Part of a small language model's weights.
Size: width 256, 2 heads of 128 (1 for keys and values).
Architecture: RMSNorm before each block, rotary positions, untied embeddings.
Each number is 500 + 50 x the weight over its row's rms, rounded and kept within 0 to 999. Layers, rows and columns count from 0. Numbers have three digits each. The size before them is the row's rms in percent of the matrix's.

# layer 14 MLP down (transposed), 512x256, rms 0.191, rows 149-220, columns 192-255
100:566452491557557506486499517456586571567473622540424479444492400495510549512571526337481420508471579429515523515501579554529411542527486538521527591489492495520565539608531440538467403498461501
099:507433536480532506487464463500465425548451456544411487530409564480540444512467563439494541531553464537563533439461517460503544484549435500562535507427485606497414522562566430560496486375548493
105:524577440457436447443512450555553583487421488495524456554548548521526456518521421586506484489504510458575453529444545542487387513503460567559475550490414459518500490577535423435531469553380563
097:552520553442472425503562458511552499495510555444516531477542551502513426441455417481486561457537512597559468489465444537484472499483470434514466481508527495495500470479586479526500505526376532
102:453390480504492416481594442498406490496523455505546455555535514448449602455581550573528448549548484592584535516491483440515517492394521481492453554470441449559452478475435502540512591513461464
103:464538528492568483529552507386554368585492476512450535433467460515507446520416606530525496527488418388474579581523408547489491454597490615591504527434484490528459508554525394524558549417526595
102:560548539483429524524451676547493505390480496503487486427540450422436524517603518494546477533476445453582536447390457474506503461538495463449556524465517485504532491476536535471498486479585518
101:548527480584419513505468476490560526487507512579523436527477547525477524515405486506576602506514487515500406453462527451428500520522498502495510446478495550516440429610432592495529510566485518
100:526524562569517596564467449513428482466573543492440445489586549520537456493464407529484497480517510479493541503549614425513411508523413393508493545486520505521480429428453547520568485491575489
102:493549539521511528487467542569400429565495388522432512497500522488601464403601471544485507509532508450552489439592526509526465457545417493593548513572433393524507554490514523475574459446577525
102:561524528536413468427439517512467473437544519457455481617380527575520460551498456494490494499465502458521573575532583391422508554443445516535441467494488542526497546552424483470584484551510427
094:468428463573533485566568558594427538511629466574550473498560427495513445556451467552418530535523498413501515491455507589407524529484513520376496469415451505478404494548506417509401465509536509
101:420439498549569442398561453607551485443465566600522530460418500571461439422445361507569497493545444483500514549537460589501490408509526450517519474484571556480534507532450479475469551473572575
100:476564546425488558432452470629524520480551408489476597461505530505440502553416554514490401456427487467416494497558427474552460556525494515501498489515495554480492523523565415526586444483424554
098:613428479461504445561459498554529533532458540481539535565494512485423452564550413468484526538415483475476483456497527473503589549488489469476561478484472465511491544537465437511640477513571483
097:540489452504622364537581513539484518396520403416365495496545502547454521520514483398559492483557533601481479477533483477408449495448426478497535476412545529424475456503544505444547446482518486
097:499556585514391493459544473435506486507479492511480423470556589548447508457543437433465517439484375504480432518524533480605563573497503555487568425558499574495481450467631555436521543526477563
102:544558517560499549443495472555585508484478465503565507538482468583390502521560422517533588506575532530530459427438471446570484472438431432501515444449468483412513489472561539435444409578584533
097:455463508557478337479395496467555416534577465420540503458553500496485552439592440566484596555573488473508505502536460433404551571484522489390539466494499513493554565509525530521540486510513560
099:541483457462455500470474536440418544409473483522487492431495432501544467365520538573454504508458489488540515494511515438483535555509475530485438472513531475515486529577625488515521487480545441
104:478440506577489518477491511525547544421487530439563478541480447482462472611508426464544479490582541529478452421501502523536420480506513551459453503471529500526563581489568537558545552485530466
097:455456503427478413528584534514385512436539492505498495549522451574475575487474483488489508550486499408561476516473461437513452491470500484494497476428501553550528504558563550497545490438572508
102:573464479383427567492483460494525533499482450446443466587551501454553514385512482531444560512583571449471480532534402481516433547509485478501482599512522575433448523533515563467443523595552482
100:527524468480483547579433598488507485526459505485484517488522436408470540520424562550570567499539475486463471474436373409523472569493639496457554456480503457466541530508481476485601541557477546
099:534630526492470523484479472527466476575514527478423535417475500488594494523519489493552500492558486586528461565528477405544421507554466524487551373451493519551556503404445433482531524606544458
102:476574510567543463414572529544534433525505530422545481547492465466476610485493552553520440434518402452423489477560504511438466515454508458519523450442477440539454444531427507434553508480437487
098:543457461460572568490519525533491557443473460451543471488436538473587591519477427502524562640476537463500594567567483484483397543567519497498504524437452558487518601563561482514503570469530413
097:426466447598586560553501513542547430525389493554474517534569489561527489540473464524453455505433491497500420517526573546443575479475492509503617498467438504453529467479493538616614521511443542
102:563544471501537383506396489576566505561509549574408442539582554442516442492409550473481468489573523492493478502488489489478499525482474476540429495419582439480531508494476515495514594560446521
097:552359479465479528468509501518554436463437514406535503473452551538445483566506558534565509547463481455592511449538455554464400506591489510489464500533605514457453435561469399594451582480580508
099:458533448516507541598543492388481491450547523423596515497474577367494451446529548526412522595446524512531478488552475428510498475494445503483549429568594443400565461531503467522556491456589364
093:414450605400533504463549488504521444405601461529501438576463554524498493525518536490478451436575549589474476529501492490461623428479513498447404465558463453504554477380497522438479477438523436
102:464482513445473532494501502589477508459486568447549482561437519521510542560520503538509450573514601500476522471518411510537481512507417419468594515517490565489480445496562431530525534442413489
094:562573526450461507374515471399439539574533515551482567433460446526457488451565504534497624432557436515499514510448476515555525443539655532568472492591435476522560506491485456559476481548435432
099:551487543596463531406595520517502486491418441572520555483460452466600596510385485475458499533545412561425499532558540520437539547443554529527466441479477598426552500482523393455528520601497565
104:424536506482484546499614539501480490531470409465517415461447463470529489454442461522476493546566467522401510464485468497522452621493467582557476505535535520479457523573591550495500570501623468
098:490411531521521529480492594508557537413497417462524459503540494506526346526473532441514474524555472481545583518466396497501552479531438539573419478434412513484486539434598538477505479535576527
094:519436533550567550434506447486461525555604561481528507551547424537583577420537563400448449445481519534479494479491492526533514500456558537552440629477546500533500508541465464528559524514531526
092:460605490526477542500502505464458450478503504444457538516445496457473401438523532537511467491614477486500551459496555500488525489567339439425446525485462499533515552528521499488405466439505523
098:429459401488508370462515558452501499484517582475514422432578548462579584466447528537471494603496456520503434404525490478432486495514569590517584397604530403445511417483528602570542422497593531
101:478470514577497480473476585480474455470503499404511431448511482525563486536482494511473399494646457534488410497557491530425592478478558490525492465502542451523526483474586543540405494515499619
100:545519442465597533462524515546522553477402486432434456533426472439563492464441560472579633460475479471499519479473493534524527517480509436548467458481493474509423525428503536584499480512403485
099:498433507464485463514629527527506476568393503566476468461517520442549503530494471437573489499498457502525559369485483522534462521486493476558531496443493453484522518565525512545561522569487534
097:527494483560552524550533539454523579482487456450455445530462518488608378566504542526552503548451590486547517464524434437516443549464416556530531589492437468486476481355494476543542504545562552
102:573520470521442463442489525453459454500534538518381516501555588444469515376532545460517464510540526467420427450480507525475502584520438422469418556510456479471464442415475377474408495578374471
100:577497456372557486467512503504474596465503477499426551593507485580495507527494522526521485569508451497559477577590488454503452534454415573511421480499465477490505423608424447466478580516488466
097:502508512500415531520499571511535478480465529513424548529471492468576603520487485514443459480525489463485479440490404404485434491541604529541447376480489497460537582441524448551495461502452506
102:531458522538449423538567547493538482474521511522505506520535423556519525410563512528543481488511489496553464500566547409509567504450490549500443578525453443493441525505499581455545525581484619
099:424437521433446460488428597531490487473591453462636490546445553556498493491552579530443510544460408507514504523509414514513442469540420522456564514370570465494538541531588537487526468445517476
100:578526469395451433494493539553532422506468509453575505505538531397442513495502533532501531486440479512569439568525480489463526497469520521472495487590450491597397601489587536577489512415515561
100:456590500461500480567418444503530508582501493473443573469494530538562569510480469414628487516510513524478498566489492531534455470519472528477499487519500556455507507490515505504568534485568451
099:445487542452495520523534533633535460508480508494497451480559465551413365522457432563487542461470504558609481577510566544472452477470487475570462414503451535574529505524469531478472497484535531
101:481504529455433389551491507467491495539434471549497574487545460519437452468492464468507432481530542520590452504418565495552483546515498501540505540556565626510507534476476502497447464477650587
095:492474513504529390497494513565448477509552485450445541520481491476526521502474490488485594483631467439456534422454475441556498494620486487465569451519530580506488451556524508537459558451464544
092:508542559570537535480440468460555532485363552532481516499470560462453551498571502499608496567464487462441536462514461561504476513556462551452482577510471515489484555438425495477522510468455513
100:495515457534431481575481508497510464508534458516527582563530405523363445522554503500511473452530547460463423605378515522493435508601495433520459506471530527464516478467411465422496489521513441
097:508448560453448446391542509444561428499514448514505507546460503585498514502540580417567514478547508483478578492446527522519601531557598433613564567419466570521517601572415525414492514486472476
100:500420477494563425409410507540582497496410424597490493537473507518486508449546426530482539524489429348480550477464481526413455519510379404563463574527475482647431524410399484447508550464496423
102:469497505570522572529533550463385481476498478417563493519448526534555525439481485494483526459493488489450546494524433487483482558472456487503460517536563423564566467521441484540610529464434439
103:460450538473459463468552481483490443491536591490438506442556477513427571492431509517466573514514450494510528386457454436563477521425531437499528521459477602516530525581462519617513409451483509
100:457509508500406480524557574505517467522545523496509470582556520476489432497452560580495466378447458523464469623511451532431527566461447586494461465488493566389628403565556500500572409518410608
101:559484506478515504453508535546591444463531547491537406533442472534505416425530524521470531478499506492490590359489547503516516528460478601494465458530526534473571517544491556464526526507516556
098:420462446536500555556505542554468400555505551494530472494526517478486454529465495548509523520532496467487452466531458516541511535526457549540440528560454512592486429433544401357540580495609465
103:596537553526479497529491494553434524506489486509532565455609476535444422604455566476655453507514442439476463519472474515506527543447515461547456541479501454502417446554488512457480627509504482
096:512462509508516492480502500494586551573544444554523418474491529506490580526479480555510463495471485519447484434440565513478368596476564468458432436424596492490432483375474535482533456475488415
101:564517524490430544419520449535420485477394514483544539382461474496536429484472505515478567528426575442488564543451447492515505440430467554510596463533484547567573508521494421496545526526476518
104:403396500439463430437571430509533492474538614436409459523437517561573465526434461441480488640488492517463430487488569595506512513515559486497572545516484595506483506500528466430537522509445505
099:538465565382454533591460507515502536520531582456446437437427556516519449468589481488462452517488476442547545450534531506489452470542477522547485424465497593504549538470429476434434574494443559
099:440445524552483507480514516571372503581618538561419415411544399529478461529492423528544384443533552547477518565472540545426565490510506404552548439463476461550491545455520524469515524485414505
097:522456497514511482385568527523449563498603509470531426481527554509394473561554464473470476522552539511597485491473508523476489495532533447509524539456535507526550449509547438521495561465589499
097:480509453566549467498565559502477486461463446522553469457595402509559543541484534426560432411481352460567462496488503490578580600503487470490536537511519587561470423489517518495465402483505487
101:486497540480380470466474506500539457443467501632499488478534564473494360452408574452484566437553478659417458537466537475419568447487666629529467507491513500443525429483604465471491509544538623
# layer 14 MLP gate, 512x256, rms 0.194, rows 150-220, columns 192-255
101:509541552497482508529465528499549511578488506429512502485407609530486415574480549468490443510560466442506451513531458519568467517487540494500494486490524486424484541523504512399508510452501475
101:500450605400528530558363519466546488527487588568576440434505509505463547555533437459507529537469421468600535547481454520539491531549540440494475559572540523502514441486511475407509559486466483
101:398525508512432442549431504473524543523559506564501463391525492539457536474572490460571571385557413491545507419515472508520472400452576507517528503544401448510486487481418502444424515449428524
107:477500497402494507540445586490508507537473476419470499538499500462534583455497489449449563572503457577442525490557431476519585364470540437503490478527440449464522499456458457458553517455483489
110:532495508557407444617472505489459502375539485577544441465491457486464509428507520493584522534571515548547467437542427492486582502518548504449402467400493548474499485441508467438435509376482544
101:550522483465553601444519543487489482414480498491502509501550511466478548479487444484470562452534587404363507527636539532505514481534566534503485641558573559563479555443512593486558483469543449
097:551481604592512410457505574446451548469475479463561438437445490497495511432561523491539511515515497511468507550506588463540529521434469499543449443446591490479510570495550528557441377381506524
099:554503456446486516520464529449499450566502560507512504446391528562489458487496545522476410464533537498460638499509497509556471452437524503488483452458485514483463492509443555469552487545493581
102:541553488563527514468501549386512574615393425481553452596546474508507398474493499386514428505548499443510487537448517530419453449525399488473334461564504446555475445612526570503478533481540517
099:447510442438509494535542498473574561435540455488522525420511489556455542482563419559588483502548460462424545567482593498390447456544480533532552391431500516501448581454550542449445485477535558
094:496499472562561469421492542530534479475546532477391561512468512468433557522528495427469469495461564427545524529582486493528497523496493488483524558492589502471547431526540547540455375399514586
105:458479438579535525477495472528540542445532421443424547537424492401489457514474393520385517527512563460429522529406513611410551521480496512572451475545522496515550409446465441572500525540442512
102:507496473465456562423555425514523451436433508467524542461500509538460532533562552457482533474509512453473459504466482568446426528501466557460525505440509577478469557474485466411487452505499530
104:443493536531461414460430423407490453509434521501528569551542455522570411482565579459549456462460538489530489517508519561387468420478599551515485433478468491646525472478538538522408518546490461
096:479546527402483568537605601490508576473596505532500412513565491489430406526519491667452434444521548435516551415471541572545591470417463503445481520465569531481506491458448595570442506525417615
097:466521487489553493526570475542519476512422498500564511451484473493433484570487505539496498461473564456447520563490502512476533480506459449469541547505554606485495566600482472446493507441546425
098:558584472536496443485431487518549481509506464389513463603531548547471475500519514443499477498527459563639516626415521529469474476563494429521451508478434431532489569461474537519603469392515484
097:438458537514602503434504432472522463501542470443480508514550520470500495465524529524495437435571459519488496571511515499431535541502627560535444585498453485548489450432488511549494517525555581
104:521470383506429551481530513504483535528490546486440498519537539487565519396512475541479440353604554501460443498495402464528403565491610602462437496481524466457551502508533469421523542550476539
104:456432498532410420525440480554582514560570579516483469535556542446550515618476507477552503530509375492441487490497521502496514439498508564529478445477511540552521590407519439428530515459567483
095:469521483533496534519391480419469529532569546432505499441512482570518488495551589510594511496558569462491345444458563562470429565516515543424505378527498552498525465465498488489443544514474532
104:565517513562465409488515469514406549471459518509502617507543547522498486490546542588497442512488531407486481550523562556535537453527418504424527472462567448448500473551461495460512514554512427
102:393561522496476549541520469483630517552483553520480416435499471414541504513552526516500519540444444509520485464438527507424502476522593524623527600433455500521536522475525547401463450470551492
099:523527507514411492471465395493509572426530463447569434484543486575542561491503521496438515418506528586517535523501577506583499411484502525400426502523400514501472550414503498636489430454455523
097:505443488524460460496399672496512504539482469389521558492453450451508519570432513549420601479586455481513490524520523506476432451569559509547518370609502495501484471378513436485426527514565564
096:500481458472545595498583558459565522507543432472506545442553500458491491406574525531505486481374545430395495495500546542554467468371438537561500531487453528502515575533468541538472480483516559
100:491498528431513501486425556552511539479478538601522526453521576473562351516491473527539496573467588475510410476416531549505521407455561496511517559488547497493421530542414491468533473458566464
104:498401526629499518486503503505529512497524564507592512486542542482557554531548512512507431502543544509537462499512463500416507606574503559487493438506488518545481614447603501461515557471507419
101:518530588488575456455495424563393693538466481463415468434540500504505398491438541538583514467582444545525491471502427533438531502401536489477555518553460499498463491536474492502443483584483456
103:465515540549553521515513556594543543532520561553567546546495495498529393469498494505501376568558541600553508508451466492566437456573530432537516527386495445469431422540565494410433517475484589
101:579542447515449581491422476507463491541451449479407444519488477444497604575553542494453506492543555496498518457507565455507457561505446530511496553521497537454492545481487506521487517484503502
101:468471491509493517550506574456532514503536450513589651490529483401495554456533460495582459451393497430417502570391491544453492453496557562569460464548506623465475543491485505486572525505456454
105:584439462497528470393486538491579496563435457594550573468537509539576375487444437610492561475467493464421480567437484423560483419524539496594469594521456543583560484529515518527486600492458454
101:509559485636501479416456438474482498448512436463538554565559585581458423465472527468519506485517545399479480504481624421578499520416556522454558441469403378545566507453501499503624432476526494
102:572600434512556559472516535455452549442523477478477560542462515524465469421463475521472414427499375450487507547424509545556487434502414520486433527439520529547462445476500513473458406539467505
099:483505575519495423501475405512468567523490535520482472608454403599431505547494488499501510619565510426550529544550569571510485422440500545519501444451538539449560520507504486508498495477573513
091:489594444463429493576500509554573448440478554440540482506529530541491429510521510487466557519561437584583481557522530469452471472505488447522421548486607638457448442462547464510542491427546562
099:524516467445573506563495531581469543511463512482445606486546482512503528513578464484492462459554506458557376436553429539504566504448462499553579494559510477453403553446483484466465559482533560
096:576538483524447459446466539486489510497567579505478496559489459463515525572485492472464488479434458487459498389498531549519486474527468519471396434553515467427492422544439500473492518604448425
101:522595395508427474426466499455461509486535431611392477444502437621522452444471449565455485384557413599528522419510468550558445532450578441547428470584496547509531413551428547448534443484485508
091:514523587436554440460421457528458572494540553544519485554472498560545530509494452456516505445557544448501503478447534584443426533452520446496488486504450587452567596562466461473509455545450537
098:547551463514408516476542580484545529494479528527496406434420548523517478509508534427459486469488587452465474540486461499405550516502495453536434412483486528515499434563435565473503575483402525
099:532508445521550407487410506459520521433407498552558483513540462451493521555468428462459510514391532402511577397509564547483472529506462590573447542527448565569353465536535491396536595458492504
101:500489513427421469492515520457539475506605520538510560441536526456464459582491489530464528534520555490496508474565374458491526474433434452531428446502454487501492440441554533473476512455609538
097:460555500474540495542461568537457496589479472556493430464597484580506427469406530508482591528427559584408496479474460439490503441527445440529433440523469425405548561467550528534537572493509396
101:475512434547490492439471515517579547384502486407544515478451454470570590561481507512476473562595528461553433410529497363431435457540528450397496573466527579485493548429560574470495473501453393
099:450466570459431533492487529537551606529499521464507554439508525502436478473476577525498504474560489403574528552554531487468597515534422421473413479418445614538460603456535529495561558453478572
101:458523509498480586566493402359505527493470499563538522457493540556481407407512401512480541496478535451455452581466513507474606471530524460500558576447584559458568564514456487414492627453457485
102:392410533529390438554510513539478549451556478517464463496461572519512479519464491466436588573532506525587503453549477592561474423525409379392511456495496502466473589529512500471442501514409453
097:456482464592487387480385431355580492469536477563555589485501457548428482352507541472510478495440503445455521558472443468534542531440507441491456423517504557432609532551450545498543499471494406
093:466522552534503583632466510555509478471478457526469437477580516535493485594557523503563517590586478486496486563389482501534537475608530540478469462475531506586434551442411486494451478549592439
103:492510568562454544453536560452442495544546522380504535462534487484560509498620456552592610470462501493464399503561494494507502400478483439500425530490475448428479468525524385433531494512483460
095:446500548506459598446450388463473529551450492488540478511503580518515600519555620481548548507424554573515476462427481431497506570500590434480379515453487477519489551456580385554599546510520561
096:465487509532421519453580482483470517532464452456527528510516476549522443479399515510513483384419507493518485407477519416449441475493494421492493521431556543477444464543535526457520550557456475
097:449477425495477581498447592523567492509428480504512546477464429491399447494489495467479541504571512526566426429408485500467554465432573583517471499510536484474494561500485513571563464561435537
096:424374483498434497516531490451472379454545449486556505491516511520410394535560458619547494471467602513479479449528441537571500528499551427443398549442470532577528561568536521519477657412539513
097:414505543566498549477435476491501410517472549377535509471481437537519538512502488442422503535438481473540518508563494539386569463631520529524540485499442483504434415451393412508438438554563445
101:512462482467455531530499520572569555455615484540466479521542502445480576528529515510523498513527498455509486496569442411518474566493448429481452507424523495467456432434489427544523484536470499
104:499509468593579477512503536454526490523452532464525439502474556482467443507497549585420486490519474553544528451591493520504558489392526487574498471537547431480518381492429492563480569528472446
097:475554506479441552501458529579500558426456498556499444516525452419512541483495513458524517458545615498568517535459495470467547471523495517510564472389474491566513468392561559525538433546477530
099:517502573516496419386519445564453441492424566484506538509562458558520471494546519435601513438511525536557486535585464494415578467538574490405485478542499528487416541557557486490590435417586634
099:479547421574542476436489481524493499504504451440499477519519480518565511604511466521464580466493434444460472531440535406497454388577524550502528507484541493487423454436570460567527507564488588
102:494527578556518522453471529454413542429437531567533486567462523497430563518510587445545423439514530475537431493422471463481517558448511620599491479431459521515407519496558412487467499461422519
099:473646546523471626495489491588504514390553380434509458455518547528535481521496470472452419405494466482514472450529463543415511514548569472470537612524579524562449479474435511474543486478499507
104:551515439499443490531555501482508530509489509573510526465574614526509483505546539447496521457489518573477571376464522455509488497423453543462499498479442500541563545478462509472532529512535608
096:517465493488544500496485515511384460529459472570453453510592516474506442466581592435464497433555431528440493466394456378573424464481565502526533523553477527505519484483547372468517453584508571
098:603498582512437439447502630471535381521524593554520434460487453467517497478545464539429384464468543546482524444514574452464508495511498562496455493586469563437541449409499546478572449519551488
097:551524465570508430474514577539557479597522496533472495497375563493478458472534414558567444535415544514518437483457432517441502465509540481414592438531502469495513486586474483427518520497442522
093:458482474504502522485448491563414485511504512489527525489469558541462463483423491544559542470606490549501491466493529520466582510433496459477492481493493540532499509501449498486548485555436574
098:544532496552576467485525521503448524505546379591498473561490539460459506533499479540532478466564454509581489492472513470493415493475489506429540576449445503554547547408541488495551509525423498
104:577562462557464531514489378522480468481459459514473480496586544445493507558539471419508617509556571402589522510531495513553487498449527483525552539544525499478610511488579467498503540533468502
# layer 14 MLP up, 512x256, rms 0.203, rows 150-220, columns 192-255
103:460566475517520458524488474546608557547518519500453483520605409519459584458482408537485498588450554560493493490457518386516541547488516448416471580588581560493515424520514539507526514583527518
105:452464505494493523431447490440492473501501508466600387511567453532477464410563384461600508556564539475521491643515486492533458487508495471471587521393513478594520552446434490525492492548465530
099:485473571550564498408436482443534495508415523523476565498510537509417516555489443538521499465561479507501501506503516465418440465450468536440481495526651465483491560518490515463470509485428522
103:445516545499521468503491451460414575507585516360470504461552457506544615513459493502535518530578439488605387530479420517501479426498490519408488490428462560534529549480526518584489557495496584
104:490506558542415432513529442481505502539609478449474470528519469447510464511400576571519419579524496515570472495511565502508531494562475566609427440448525380522371503459522561497528474469436532
098:521512424476464589451437550488544418425507437481501551520484419522472455551531540488498619495429556470462459435540513523514368383507541491491414488474590471493544581423514569520458528468467499
100:488451496480520471440444509417477441534558467412458390454520526461465413426574537499534452500538486485463475592535549448504487479483530453472584507551580448441593559502446436515494417381403513
097:440529565592577589376500462490572467412393425466441419523546524578457516481507472461472616569427455492553483482497509453526504437512541467551573518492485524547486462531474463522456581364491437
099:645499465453439470564527500515534443565528592550458537568476590501455581478568475466435570488519481526494499510504474572451507488517494520510398493445393498509562493432499515507541426467464496
099:509428518556518530510498656542453442535419556510536457540569471479487525582569457464429575436469552453563540475464447479609473497444450515454480531496436432576565473492445426549503414554477515
098:454610506421484455597500410441471500446446563448572496513470461523649544504505489508463561534463463514556523480461543499447562517568485498549467501514482519550490501505528516429517520462482494
102:579541508502540501519534417545545530493530442515380520510508447474471519525551452470521434494522465523468547475538517539571591488586570443542556467534464554573493416461488554566529544508528516
105:475517494508449572472565398516541427489463561549577509408459413474599458500518392415535495496458528452519565482592522553487460539482530518536491472452489546467411561558474504477521473581444539
103:484489476568532484600497575510484487479513454513460626573499594463485483564400590501475532576483467478522542572480479537516530585522437562448572493540562444469423482406408480389553459479481541
099:531484568476513426546481556491482499543571454585595514573552563512415480464460575468510543481499551550465385498486516536519522505466557524561446505533549497493443532505498546615447652521439463
095:453509486573588464474499391488438537454533561577493457497495628521450454467518585530520488527586446474439577470476575429506490480429509533467508448548485617462455505563585427459503417499492449
099:609463436503571539579486457541499541451474474480430452469436488539549524554548538508442555492503432464532541466466525535486466517488539410498515477518553477595490530547406412494436406574507555
091:471393621518549431472594506524487461518529537420499562487487542524515547483629439492465418340464603559457484532513444499478517528494624605522416503539491577535487450490452556469423510501414525
099:414577550538512564585402475466506458434521450478516401523527516443440561548514561526493532515432511537513522539508473522524505507505537415584521505587397492515534490450464479407514498538516551
101:581509374510424522508492540468508531432444531459498535470452558566509511535479388564501419499519444464504579434593524474486460631468521492491556538564442508530483588512465518381518502553534472
094:590518490461564549532510518501542487452414537487615544503471407462551544620529559480346458471492522433484507519542526495504526476484467473470527438486522491488543511469521571477505477513573457
106:584540489487472521531500499495479569535392486422492532558464496540449654498596450561588490529520469482398550412532539354522492531411506529516508532480512493544493579453496541491479538471537489
100:633464483523518597518449465503515519534443471549477571494495461432495469516459553455523465498625531394488511527514569359550506504525511590416521532514581472498495555501549435498492419523428468
098:470553392502552541420527530510559498506507539477579528575510516491514429552586565508435624450575447460520512574478531441497550542537458452370524456557469446538527506533503551551534468454512475
098:423530373417447411430506540547540508566498488486386517444436424509504549598373510537489482498480577459520500491577505479482442517477512537532510549500536505497463504460576494422517544501521487
095:581515507630515489562431552549501557480487525471547547469456447557580518386444499457424554464571544541513588543561580510546490516547535545375606563527481536433597555483535552532620598554563544
098:502374563543495479464480513482455400579475510504443531494514521495461493549570604513515472516493458494489376511500469422597616542590524508503481549655495435555493511383424561466448550478551474
100:492479434497489390510543577564574516449479461485558427521550537480470519545438454512538390553569565404457489506570410444435543435492420424528542468517500483540508582506453438526566471458472521
099:498565538460415546533450577469469530547509429508554441469518494591347468387499433477526461443467550533551537546496472485520466530511444448388470472483444393450488506525427558487543578515475503
100:448602479525399459546529512446476466423499471555541506547513479510486620500561555508464532456496570438459414511556516446531374558419611576422436446531417593527450440502516527539514458510580558
094:428494564496561583527524531547465500383547545468490414563588516624510471478511440495512548502468483495548499562526398471446483468464475470402506404476415452521423406465559449456460516505482503
102:495508487500477445486539510554537547521517517447411509557450547433488538470434514553520472568459437466474544389481471390520580474532503533540521469519477549534460521506490524488558571420488497
101:542551507444566543438560496558558541454415482631434611603464475479437428526500479480515470569445529551463494600570483547424502476576546632527501461486620480516444543506506610588487524576448473
094:554476513393486427516501454544544481420437530496495523385518585487471479524485586509511587561518470460516452538596494584481581570463561583557432529517504537475493508521484530470566599544567537
101:533464477436542595452478586472400555440456449511548473457467483457498444566461507469438483530504467453487492493517530502534527450404509546475443414494634599537540464501498523467509480531574466
104:484541471516538516427504420453431559435465522452470465539637443537454494513426470434571528499412499488478560538581535573502414428577524532512606466408550546557484533510556578496489405503464516
095:471466692509468477611482473522524598524578509522552526549536531442526531537489461456613516560478531490468449474468471522488543566506565561547506460435515409492563440514438487541476474492540438
099:508577455505539496470492510493553467526500494439500554492535516418530536445527537505490444493432506522534537467540423524542513531429533557404519461473494511491561588449549531467492442525445419
096:444547488485541417408538486509473468573610440539555482461575495510481482504372405464551497535595527472548504462586420444450499544575505610486408466604536507419555434551547426474587501437491594
100:517475509571448514504518513498402452402509554495493465366576513510542496560514508513520537511521470526486461431505419474473600467508482478555563553400412473501542559570438532530573529463467476
101:497502472525556533483449472457487535464544474503577462495496470505505490493509581435583415561566501403509490464526515432584477539512466472396434515516589526441548516517462468535504419628536446
102:485580685565488487555398421569471477517591421553588535525410489562501406513527541598477480439598508548467480489562427449520438418496553551472495524547496474555576555601598512495480553542438461
095:530591385445531498452528453529566529501495474476512353482523406455553519459519587448454433561505449423501502531504578388513391530447515423494536482521587474395490511458485397458464650519530555
105:505502444448576414547501541512504483542518470501519522563468486513474440493448547558499567511448570384568494465417463477495612463526486505460473525528459509395524512471520405450539518476512487
095:481540492481538615448486583435508607522536455568494605463423491437458494419543540400466464457499459530527508422544561557561460565487460510560515585493498511493563483540489503381446422461507461
098:453542555412534521512456506451529464538534534544507490512498477638522397459471481516424499527532409454558549490509432488500424513470590478514529461566505490432438533429515580453514535553496428
097:490625563508449496524557517489559493484473528459417537589452434476580516445369588595494520541403485463521515448565524467530636491384382516493527389447483499483537464556516565469469534481453515
096:472421482540535518451526511552501496542497371559544475537493568472466405545521473485521496495474483424434497432418551457445546530482432469448507468532472474465516493490490507540454649461413489
101:587555518497404532391475527419561556472490435380441514589463496536516495484514504513440491458473574449464419523447465508558613475500486504453494501609451461484552532514569428533503440437478462
102:474476445496463566452546498519567484497464475419486565490496541607520423528533498543500449497460485566452558504556511528435512495489482504473451536509516488546586472476513578450547566507479416
096:479368547498466491516512573496484560600561509560458528485479441527500512488478565491621529541501550488585533455582526427530429451586466522527522428463456456574530531547539492525369573562593466
099:515453520476459541489417458518493483415467478584453505462475469537545555554456560548418478412535451407537535545505496502480501510605461536497529498413527492463583638500488524525487357493449518
098:423473506533481460460494527492467564489570525624501519608561428527449553429453470529501518495438496531527457489590513424518493492492476549337469566440456470579477481450425535509465479445562448
096:399514545448550490600537549454451463416538408510495478537528520503374539495401505513409388529538476482444507484474521433555510512489571511500428488489571498492505551557540508533391434522528448
099:460570487463377560497461571546512533397553499512507439413497528453653571467493525661429455497501554548468513514512453547532454446497474560433471526586531558480499457431504549539480440486457542
099:490515454512569430470567415394427569461495521530450515533410511519459404516489513491496529563587486524513479539457426424494596540491547537474548489489405504493482564429576453554540448534548489
104:532496514465519501537461450404402456426567575421579502474426505532545464547398447516427553449490632416460537484462476468524534534507461537638469565461501572454508431529518569551535475616455544
104:435479447546562476576482483473456514551537497494523403512456454564558554425482531437528503536361478576520576578514436530396480500559645570516490500416466574496520560512409503464539459522449478
097:507553486436453530471555434589481493494515516552532461500515514497438464608427535468537532499389496580456466447472509504505396416553404432480498490524561470522519484499494486476482543563398559
100:453467486505470545533541461488432440506509498496575538509416569455465492540485509516550474447487456478476483444599436513506471481519500400575476446479536498467535541490548448519606484525583520
099:512529486390556547556451460467487576433452482542504455431563534478532500521557558531507467511563410441440531447437522466486504536495477484566445481413569470514466481429572511442580472484492554
101:559514407440505556461501432478599467437472514504638567486520489466482466524498462506471446553432489580477376496498467535538498469568529438465438506487483566563417463441459447537479527577511541
102:520520531520505437555442510466450442486536561587575542527502432499472538520484502447382530373567466480497490519486521523513523533490520484482463517493494403436582531454569483540571511486492539
101:476518515498505465528623485427518555468573411421517557439523533480487549393442553561489480577415504531455455597527477462523476484543540503509501521477507507546516461489465526522478653515523549
107:495516477507412588482498485533509426509462529481526565496565512477592470491516500600442510522563505543495522489535529454558562426390441545527519430612378517521479470437512445576547568506546553
100:475588532549565457410504536442478508491489529517430526565499471483559490623527563461536455528513547524597434530555543562466417563414499489453428624524489549439446518544515458514515409479515455
097:433489460427497519406455491543503461524442530459472485457433473570504577549405489465528567403550460526457497442502516523528505430483492442641601473522493528483537433522443510477516492517447502
101:517511468555447556469590459542512512481506526412427445491566510568487485479377558536572601394577509533550574476429472490477541554485473502528516604565462539571474514498454475502473464548491527
094:573461487476441445453504532662495552512415554538490516457555462492460462545492445489631530614526542460494524513546478385475467573477487478496506462498492485532526573527501491513491524555486492
094:479535458538543509618480442446514557441426594398550493473585439536596563536504390456567448475520462458507459469526462439531565462493483534483501491542530496593546463564455464505473493529559529
100:482606442477476593528446526500505522487449502428527529390519498532501520463490564553514559543504542537489414468529505544439603632586582538511505532431524518487564491419590540459546549564472439